From a checkpoint of a small transformer trained on Wikipedia.
Size: width 128, 4 heads of 32, MLP 1024 GELU, vocabulary 5009, 8.59M parameters.
Training: a variant of Muon for these matrices, 305M tokens, 9296 steps.
Each number is 128 + 32 x the weight over its row's rms, rounded and kept within 0 to 255. Layers, rows and columns count from 0. Numbers have three digits each. The size before them is the row's rms in percent of the matrix's.

# layer 12 MLP down, 128x1024, rms 0.346, rows 0-127, columns 64-127
100:190118212120082112115151107087148172080074143179162134152136121132155094063125080154129095111146139132132139081159096098110042044093150124140148127091162129105157130072119132091154118132076101
101:140074108145141114076153099118136098168139109143193102141132160103169118114144070156144111085132154193135142117122147217113142101125149180125159147111138112115122143155114185138164116135122196
102:103111158147155107167146107196127071146176135082175198112136123092113109108082158073186169127096178109118171119115121170161144192226138079087133124226152091135157136130163150086090137110104110
097:132113109116125213134174119124201098143159184121092124122118147159111126128177120254129121137099096144154148143136102100167167133160171101168142136076182159164087066121141094140187142160153116
100:132076103093135134137062092192137164170155172177158140133176126124144074109148121189127111140125082097168119115170109127192107155171120138125134145112137103168138123121128113145149126194122161
096:115101103148070189133140115140131123168074087122167135075159124173123165083089140142154151101140155153125135121078104072167169083101144100113137125083139108108110153193142144131087117126152178
102:159072128093131162072103139136149187115212124155172129093146143110103148156092172116124125137089108164147105090131109147095091085102150168117173128112130133106140134127129078147140143140089174
103:110165095135089150154139118052117182101127152107111136146101164136082083068158139127106115161150082135149105172067190101116162117077135137125099076165121087129070124065118126080148114124123157
095:159148114161054180187152150100143164130126134132122131135109140092150097129119169054132161163150195120195118125098111126127199184150178149151164146189104129142106089156122066096086139164118086
097:102105143113159135133138100115102193192140125171076096122123129108163116118186128092094103119155120169140103076143106112131155142105136093149160105165080138143126089088103076086111086122143143
096:114121201160138112122105147121122094130077143128112138097136163131120102180130154137125154157103127073108156116134114176155160127101148068144166133107114115103116157123165096087126140148085163
107:118081139101119155111132131081136133138110129140145086126162096147106138159092155125115131099096098091187100107149196103129176165120164154126123172175141171076131119134172143127191133050120131
097:141113223155105142101115148113162100095099116068127084130114130118145166111117116001099113080109149113134158080122180069108145081167100097039134156136136047154103062106132115125076175144109142
098:116085105123085111130155150143181117108123187132190124121149119150134115156108095112087127129119140175192125115173058156158107156152098129109088122121119093115110153097121125132162082140140118
101:196075083098139086166098108110141210145100117163140128067136104154142135158166183191169097093120148142127105095091163118160079132096121112092078180090143047140114112134083141052112074076185114
098:118150118144162136162126129132111137159165117130105128111117093092103132083132122086133162129117162157107148113087156115090109122123156107117120158181108118145125156162077070227096114070079120
111:127111118134177065102134119128123076131155156082172166095174162141128164108145107142140118093180092147180133146090096124143148119168156179115147119068121090183155082113113104115116187101113107
096:099198115115143137137153160117137132150101152122090091097120159131122111098084124119136182111115130114128117085158136174156121155104105135107116108168084119095078172119194155110177098094159177
099:187104096120136120134123076119175088103153108150103068158091117133122155125086148127135123072175066164191083138106195142128118135155188082098121108101120076135112158172095077156083168145147158
097:114182186121079151167213112117106068224121061077140071161063090160089151161037097165104113189173130150080093129166186110088141105109137176101132122124086150147081102147100137173109120114106120
097:179103112087155157120140092116128103092149180077102138133122127143090234147179128124175073141064112142148124168146108156134129071069087137134167146114143105167186134183130085106060135088143128
106:110122092134162128133109120149133112135144143152136126120131152177113153129106112156126136086179091130112095180208126114178060091160150194121084103079053132115170084144144147100131178157136132
099:130083135146114106154124142128141165114064086122076100153144142113160137097176126100108181118146203127144133114185084155147054161081120125085135186142122122144157102171117130161160099098145083
097:115098155143130144182079102132127140164158133074136118148146105170115106146096137159139167201147121144121113124128198165134052122103115124184088067163071146151137129098139158119086130159092084
099:111128114122170129190090099148139123110124137093104135155116110109133198128140128121067121130140132104140118130101119095143071177086075135108123134123109152165150155150080165094144121085103118
093:137079197192143090131054141144070179115153154144134127129150155133095151152100132112159121150176159087179146122143180071157086069129114099167157110140125147150143112121157127090168155141123119
103:186052145126091059130154127101117082129124123144064133111115107123113142120126147104142150173127161142146114166138114193131092100076203135116097114141127120158178118183174166095127169113147147
103:120152128138115119139132140179093159126136149173146127127139128120156143140083148149116153157212125100101146136153140120104166182179111084161094162169119178121124131159133155127090122143154178
103:139143152123132161108100180169086129112102101098093118165153131085118101089088091136160140163117114147144137066140108191072063159137141149098156070120075185146083139154156132169140111069079141
099:120114104107166113111115156134158092146133113068119216111164125149140190043135177110100151111203179111138115070155119115189144131178126143131108120127120151112149118103131138078094110122135135
099:118236156106116121137088106145041178152062133157140205122098144152185089145135100138130117162079084119144171151160109137090238160152174154128196111123177138135128173132135164130144093141146182
098:115109098133180099174182172186123082134068118124135150175126136182118155164148132070156136138122135144089132170113183143132102142156126168114089196139114152101169099116058136096127124137203166
102:052039134122135114144139087088187140131157120121111121064145165126159124141195118115129132162147182083120116122089092119102141135099125107086167099178094133135125158156132095063181114118145170
096:032146088147040103113188152191129143109167195158098161136180108155077122134122110117124154186070136114076153125166144134106141127131128105189093064157152113090106119109165103086147078067140098
099:152112240065125146153143139100130179110148109168049181116097124132165102121123128109096129153117149112128149109090101091138084069105097069130114133174106075175116155158104137135101162133108065
099:137152087116126129134137110118082126127146129127135061102077160111071054173129178096161134124144137101083176111141188112211183105119128084091167098086099076121118128077163153119132105221129128
095:126144164130135097100183194128170126169176168167126091145142157127168164139087173115130139177081074124147130070101136191186180142128145127154175102102127175103109117153197100149134091118128132
106:140120128113085089116077128083144155060100124122110135094118153133134117110094101148173105152111133116098109155138126115111137130062154084164141114158176076075108164094117163112109149116103101
094:164094111151160085143154146104100137113148110073119100134125155149062129118123161096128071101126134169147102084123079126108129163135159160143088207077075117121136138148144123163077151148096078
096:116189131160170154118177130087086156143053153139154198136152113130148101114123122139136130154157131139113094107078142138124159131111102134078106124119075088112148110084118138132103174092125112
098:142069101155142105141136140117221063167135117150125077167164113147173083157163167179164131109120149139146153145135083158141145144076145166113032171165128144116149134112137156111143135120161098
097:113173090125071161210125109103086139158125114106116080123088149143174060083193113151148160116098121108090134136148093126153151145121151165164010074115150195092125154132165105066153140079153115
099:127136129151105085125154128114204124078172095078114164158165116125152097158172185079085109102142130146169143115147130123099115132106104091146119098131164125171136095146148128138172138146149131
096:116157060132162115137153139150167192107081094128176078136142063101134124146109108076099156152126165156118123086112118088154073105114131135162090071146136148039095126093109143109105116129146113
099:122204171064191156121159143079177141144102125114133124147096122128131165104132152162181113136153135122139125152161107125060076116118145177157060141083160137099128096141108129141159095134125093
098:104156142131086141130135182108127068154118138091124132140101133133142110105105092194145154057083129121072122097060121178171057087154164079090159037154064117097136086154090106101116143125133136
103:162089108109136096129114112142141095164107121064128159126168144115110128154188139147116141172108120128209115153079176158106175150163094085168109107106083119135142067151110111095143130104066106
099:140147138137135143112128101174138157101114113077201100146128194135130136141128135164146108071162173163198086164156145121157094137122133136072110108173124100116107150166129090128112085128200154
094:125139104144102101153136150122145145114092138122135159157102136166126107188100129199121101157130128143137161140084177091184168111155153171127108088090123148131186191179074101169090139095107111
102:172032096114119177088116099137103125187149140145203115109077145211124106079125142117111130104114194179089060107170125105153134135118152125119129115148109154165129152180122057112107071172163223
102:148106121111134101086167112149121108076145108087157119099131120091187069193121136159100102118115154102128154106117130171168108116149133155167170112140145128180101143142060122165113142125112140
099:096130103181116164097107156097155133119105147145101131088098097109124126101120103122133124126057088100137125120159025084061065201187132118107120172181161154117138110133079094123101138144070136
095:135067111181174135079099196081193092136103129129111187125164094051175088146129171094110119173133202112053137115110117097159123100109139108115129128063047136157139158128117104165149119127198133
106:188105204112217041123133109205162096177200095123148187173165159130096123155090164101166133150155153157140141106110153135137119086115125108120145129083217133068173181189142116175112137147183173
101:166073123143136115107128113085119182153108112133150107118125068110106142089133130156134135157160104123124171125113140067076113135112067167107106144110125062123100057125179180106152153099080210
103:111176103128136172123104139143173154113095080169159137134118111106103157175122108173120099111109155166187151156104073177084117094185180171086081129139122134126111103112120114099157094123083110
097:083130140140128131109098166147145133165062173146109097072129104161153153146086121140175128156107101099093111114116141171118106122170099135134145090081190152116066102139152136147141119094129128
100:102138135106142213091141175114133141148144114072125136142105107085111171067212178112087111120095089083142059142112132195139172077186173129123175088162072113134129134083086094054067130115112081
098:159062118121131190141140136131132170111115151172141176122128132123141152143163134201135139065132088142061184090158139108135113141129145099107102136113106090137121110156126123098110132138101112
101:163121108147122091088103111093135098106145115180165131105150114092107102113196106168183098092121157106132122117142162131106080098197127155144159139114096073058174166116082137135066134081123163
100:151126112123100125117188159057196086088106097087148186087120174124153098085090118057105155111118121136139119121126100097175065147122196197114141072114102158139117111166170137114102142137114115
104:083138077177127116123142145154155118133125145115157101086125105096124122014131090146100160098187128107102145139181075150152127099092095101161075123185160168113126053121175081085110116142119134
097:020187096116064172095079115110128126169113113160151117097063139158139134090116156138105166104132127087108146124129092121145106111071142110155138129133090163152071095132119067153055130163160163
103:147102095104189106090093136166175058142173114094161098091105123113170110146189022118152137146159128171199145132128085063112165100158126150158128073128187195179142067205189097174125173104105142
091:160105141126144100136096088146114155157220148121109147110093146157081166134159147142121123124129134125072119160095062123138133195135139186147105128151139119200093160121154155187128129183154129
099:159142163112092126143074160134098086102146195160184101100059100167131170138162126124137154129126132085124105087093142154124130145103195177098161141115144078106120190168128138118148149098102103
100:131147099112167152184143123089122094186092097115121090076105114159113080125199122148157144142160165161099152136094119122156102067086118106070140067148137153104121125088146137089130134113118106
104:112176152140166063145172128147055134167129128109089087138113126121127113107077107079105131167118137125115121104125162127072090175100122121121040139083089093145173115172114142152148109137183143
101:147183143131129068105136091146168101123163162186129158108110099113129139106118126120122138164127079070138136124121136159102144128061124123104163134110136069128134158118076108103207153071133153
097:128132152133182137088198086159080037090132125055147130092129166135128132174139131191170089066138136158152193149138135135161105123092105174119123115210076148161072168111118158156072137089108131
101:144152080127163137132178129143104130112139155158138158119179123146094143113078189142146093208150132105122157094143177123159104149172169093117182136114198139151156165144144104175198138185154135
100:125088149119097140130082174173207100078135128163086146158150141170107157115127173071104117152104127148142174117152111078159093119120189144074152126079192138157129142159120139136115138109118167
099:055141130088131121113095078092106103097126094118104116153097136141080069044080109129132151104104114149136113172108086125089096106127131188152122131188142128151120153140108153088163127063110191
101:203073167106120111116096156100131176131133139117163130137152085163135157106154142108144052113163112136132142079136114103190160146091094090166128101095131153102133121160104159114051098125143122
101:151186100153198139163167169106128130047159152123191151094102093149049193124161089178124117094110097145107095123128131161184092109165124102176154093150124106116171164093157100086104072145149075
104:153138145140103120162130104166139146121166115116110140172130133123189121112116112132146089143132105164119181099139153164184111081076152113121108126122169098121117125137152077136151152076133146
102:140140214146143087091151111124110127136116133086086093120125094147156142143120121172121091153063119187142123120178071120130162146117125118155109108100136075122072147112165189103137111147110053
099:127103159098053142126087125110147103130164153128109099131130131141127157166173118020141139068170094132091133149151111118119133230075134225167147093135129159122112117114105145176101134147151094
101:122125092122154107140117123162142134134098156118160212140160132207163164124088166132176124142136100088072185126117148090128137185097145120154145101065112106149152132076071156144102188110096084
097:192073140133188065131069116159133166047137121167120147099146050144142094154094086168071150101105107146084082135109127133094079105136137133145140130111164078110122090093117123144115097104097119
098:146126146123060103143111106136127137127152110074178148094108174088110089142104073174116129108169170160158143159128125108165136159106093107114194123099144123148118095144125107152130101143143124
098:115094152112141172184081186110113099149138103149160184174117162116088128116138101207155122093214153149143136073072047123166162153098107094119146189127158148110175070155181134121098089173122172
101:137166216156165102117095152096152131161143149159057170122156125110120147124148119157169155157075125150094177081114130099083106125161158103087151079140102091158155143103131171114140130078098149
101:091121054166135117106135163121147111128102155100145137129113141121190096087076109191070112120101132121147080133069122139105088120163135067095124110065099139158150071116128129153116105137092099
103:144144129106106131127145177133158145127155140109105111138113113086050118105103177075108135163127120135146121125059183121074137179125173147138175129149077168136121146123121160113152127119106168
099:136059079107121134192140097073161130139118090163126171138179194147111126135092158132182135206116120139089177180165165134137110142086140121131125163128154147168129123170139114166127125141120107
100:192147052135095118168180132139170122154160102123108128120129111092157158180112212133176110118100107131092118134104121161131191090115063129164136178090119127152168122160126122134125139136190115
098:143161138143131144100102169061111106139091126114136198152145166139089100089084193153110092155114094155137186170085162102137170138115139147066121150232119161141121097150113140130136112135128094
096:112050098139089161132165110090107131118051046090048115175166164133091088155067120146056151158110117173109140181119099090199144154116109100133134179205116169153112121149142095166105126131138089
097:075099146141094146108126138174065086118161116151196128091137144078098215163058172064153137148155160168162142102151196082183130133118121164137122142120132121123185128137121113149023108166173127
096:180133152149119101142112133156083123147158108085125117106110098175128109098232072128134136058173088125124123076151117061088114147171196117164168140156086130145144139148128160128132076146089158
102:123153168157152154092097156118096094158113121128099160153151071115117154089162104176086177093109106163084153072158147137114150108160135117056141127115111179183172121153143130133141150141133082
106:076129115110034136102095102072105112109141125033116159156068115072174098134124133128117095182094098121133123125129167135103125121148144123127130078121082080166113116137157163116130122145090101
103:068098130100131160167115128118075178163152143194136183189159160104128109150138120119122153093147148168137128163088061179127125081128101110230111150176082092098126134106160124133117098053138143
099:120104151106111192136158084098185145111159113184128135163112088098078127145127101094109130136157178160147107155094088120060136148084186131150132102124187123153112061140170147116211153083159144
109:135104120129073095163139138127149126126135141114174150134135165145123117117147102153091108097151127151141085115106245115132070080108116112139110146148097142144168192122194100167126156155108157
096:137163099122119118146136194119147173100107148158159144095226168097095148183154163125139150110117158122147145142064087095206147164155113223146126151131151124102138046087129114141147123099101090
102:129169113113090054147164123109083199061130116127097087185106071090145134103082153110149145158096099150062101126112214128135156134172107060081101214140136063181114179129139122144105154129139131
104:146062125140118197106119133122128096096166164079141138142125110120164115173146130095126081131162169101161142140142110103163234151113154103094199125111122159126156120175124192152105112142086129
100:120164139155113150144101138116155124094110104130169126134108162102133066109138075180149116128093101160142138072128118168085168048159143077083128109045113053084091116126135127124057141109054199
098:166096131132125196129085161155132166132144110124144147162135143087212161163147139053180143193066093166154167145150166109092131165137130128138181127099101124183117175185116123094131108107154143
103:147065149196130120124146156176135141117175109129127123161123139124068091200134138087132119152146111152128145162152126203177129096117139147100158122122133099115160113109122170122173176125101145
103:141174107123082172101122161150107117142082157139097122124163133129195154140177111074110141118078108106102130124124139155145096174096095114165141077139140026095129125096115145152153109070147111
103:149092133130092099182092107147174131118170080147124149093148125152084195183166150127129118117180168123125122120082156139195162092112133130132110122139174100180143143135146068130129119176164019
096:136168169103077103161131102117062066177085111108099076069141147141144095094150169113147134087119115103138088069094108161077115119130064102076141125070130122128094149095140092063151118140070090
097:116127123130183080109165105201122095168160104167102195153172134158121123061124119148070132127116160142125158081158165160115174130089103083142164129124151148119145174148192136147095149099053133
103:175159100098123140185130113167147157092144060102187160112131105104204189095101089126129113137134164167140131094097112134105176132133148062150102112155089079152156082081161139147142110113137109
101:124177150182172091161105125125146122073133161133166160112141140074081141142128106117157127148062094087161166097070106168020093194088151088099098077115140125073150137152124184113144128117124099
101:129146151130115129099161104108136078071102123148129096127080154135183076144157121166157171131145191144123107127170082096082122063124129139143090077174063162125085225159133105115127113121137168
103:123123089135139117163170097172143061130152121098076176101143105123140085110128106131196078144170115099133135092088156094131101138146163192140140178154168116190115185104140194127101128179167159
096:107121132147104102129118147126127161120142171161095134135085117148107152084149151106217144108119141143174124114130062129171132165113090076178186126201144129077137101107112109144112127110124069
107:162167190129151098112167161125129180096099106124144095115131151084151134149145062130132155114144147169097154199117059138147159091092129112124127143147089108183154123098103133145153119059142160
098:158164062153107133105115164111209132120128135072062098096148140192066139117108105163126121139193109134121196076178141168139144181128131118133056104163061095102149210109138098087109177163122130
102:131158105137114147090104116159095175143205117088091094114103093079027152111166189168135153160105136125162132099094114101113150094180080155168139093177030126168134214140110179169107116062117118
099:142106106118079160127115092199163154180181131158138139119150162123137104176124122101135108110133113134171147111163060197216153174121238118167095169114085200125115181159095101192122133133172099
107:164070144152130153102142075108102107177159137121125165141124090131097127154182168203157144165117132139138136130169159179123123150128174136121108121114136141138152137184087108156150155114127089
103:090138180099117093185108081143154123092186109107088169134148113180119148133152120149114186134147142124139092184161176150161108135049109115164130174129138108105144084064149071118141144096136122
096:111141107145124139129059111086142144108124173088245115086133089134114160172140181118121181110100135124090104121097198116107122145081107116102122049143109157123069130114134131134031188135130176
097:116073165144177092145184106121143111151154080114099119139092084071161146098160227194138131143112113126149120153123045126148174107089100101063085095154114122115165101172158124097104078122113176
103:137094106088163120136134164082117134121060135071122120131131154099172111142141120092111099160090125158146159163110182130133120063198177060140150161160125162115130129160075125137133115127127163
103:140141133105180156164144107083135186188089149198111157109171109104104142096141121018133146146112127125161090066070162114159175126176157158147100158105102157102124149137063146110100168164163175
098:121125105118157163076175099104099193160050125127161110126143176145082142094159220071136103129107113115167132116124172135181177117138134125145116126035127069174095117118133156104135126127176137
100:111098110110088187144127139084145108128157107075142077141161184148120139093043134140073165098159138129149156123133138096145142148103129136090071085141171198066117106175163162161143074121071080
098:107171113108130154195169132156099169139094163099119114124117097134162139097103169130091122104155098172098092171135104118173169080172153177124109111170125147140096089164125108144105121128078145
100:170121161114066177163058105155158152096140120119129111117104138132174051110113173130096096113118123132120098104158171068178140139164120182093134171106144110108166120159074103103192073142144105
099:149172146097116143177177125178118179088166123172091093133126108139166047098101041144146137179143148164100182170194125109086123103102150164078118101155175187124198121224123107182142108163130133
100:106060117151164112148123139159147172096134107123120092151148209170185067142136083153162043140097122097166127096126120141182114089147069123120120094070156096116153054139135157138138121139116148
104:080202115111083129150135094134174178079151156124088139129131071156127188125092116143107125107092123151115091169132126119112099105088097253168119083174145131180137217076133141159120086092113066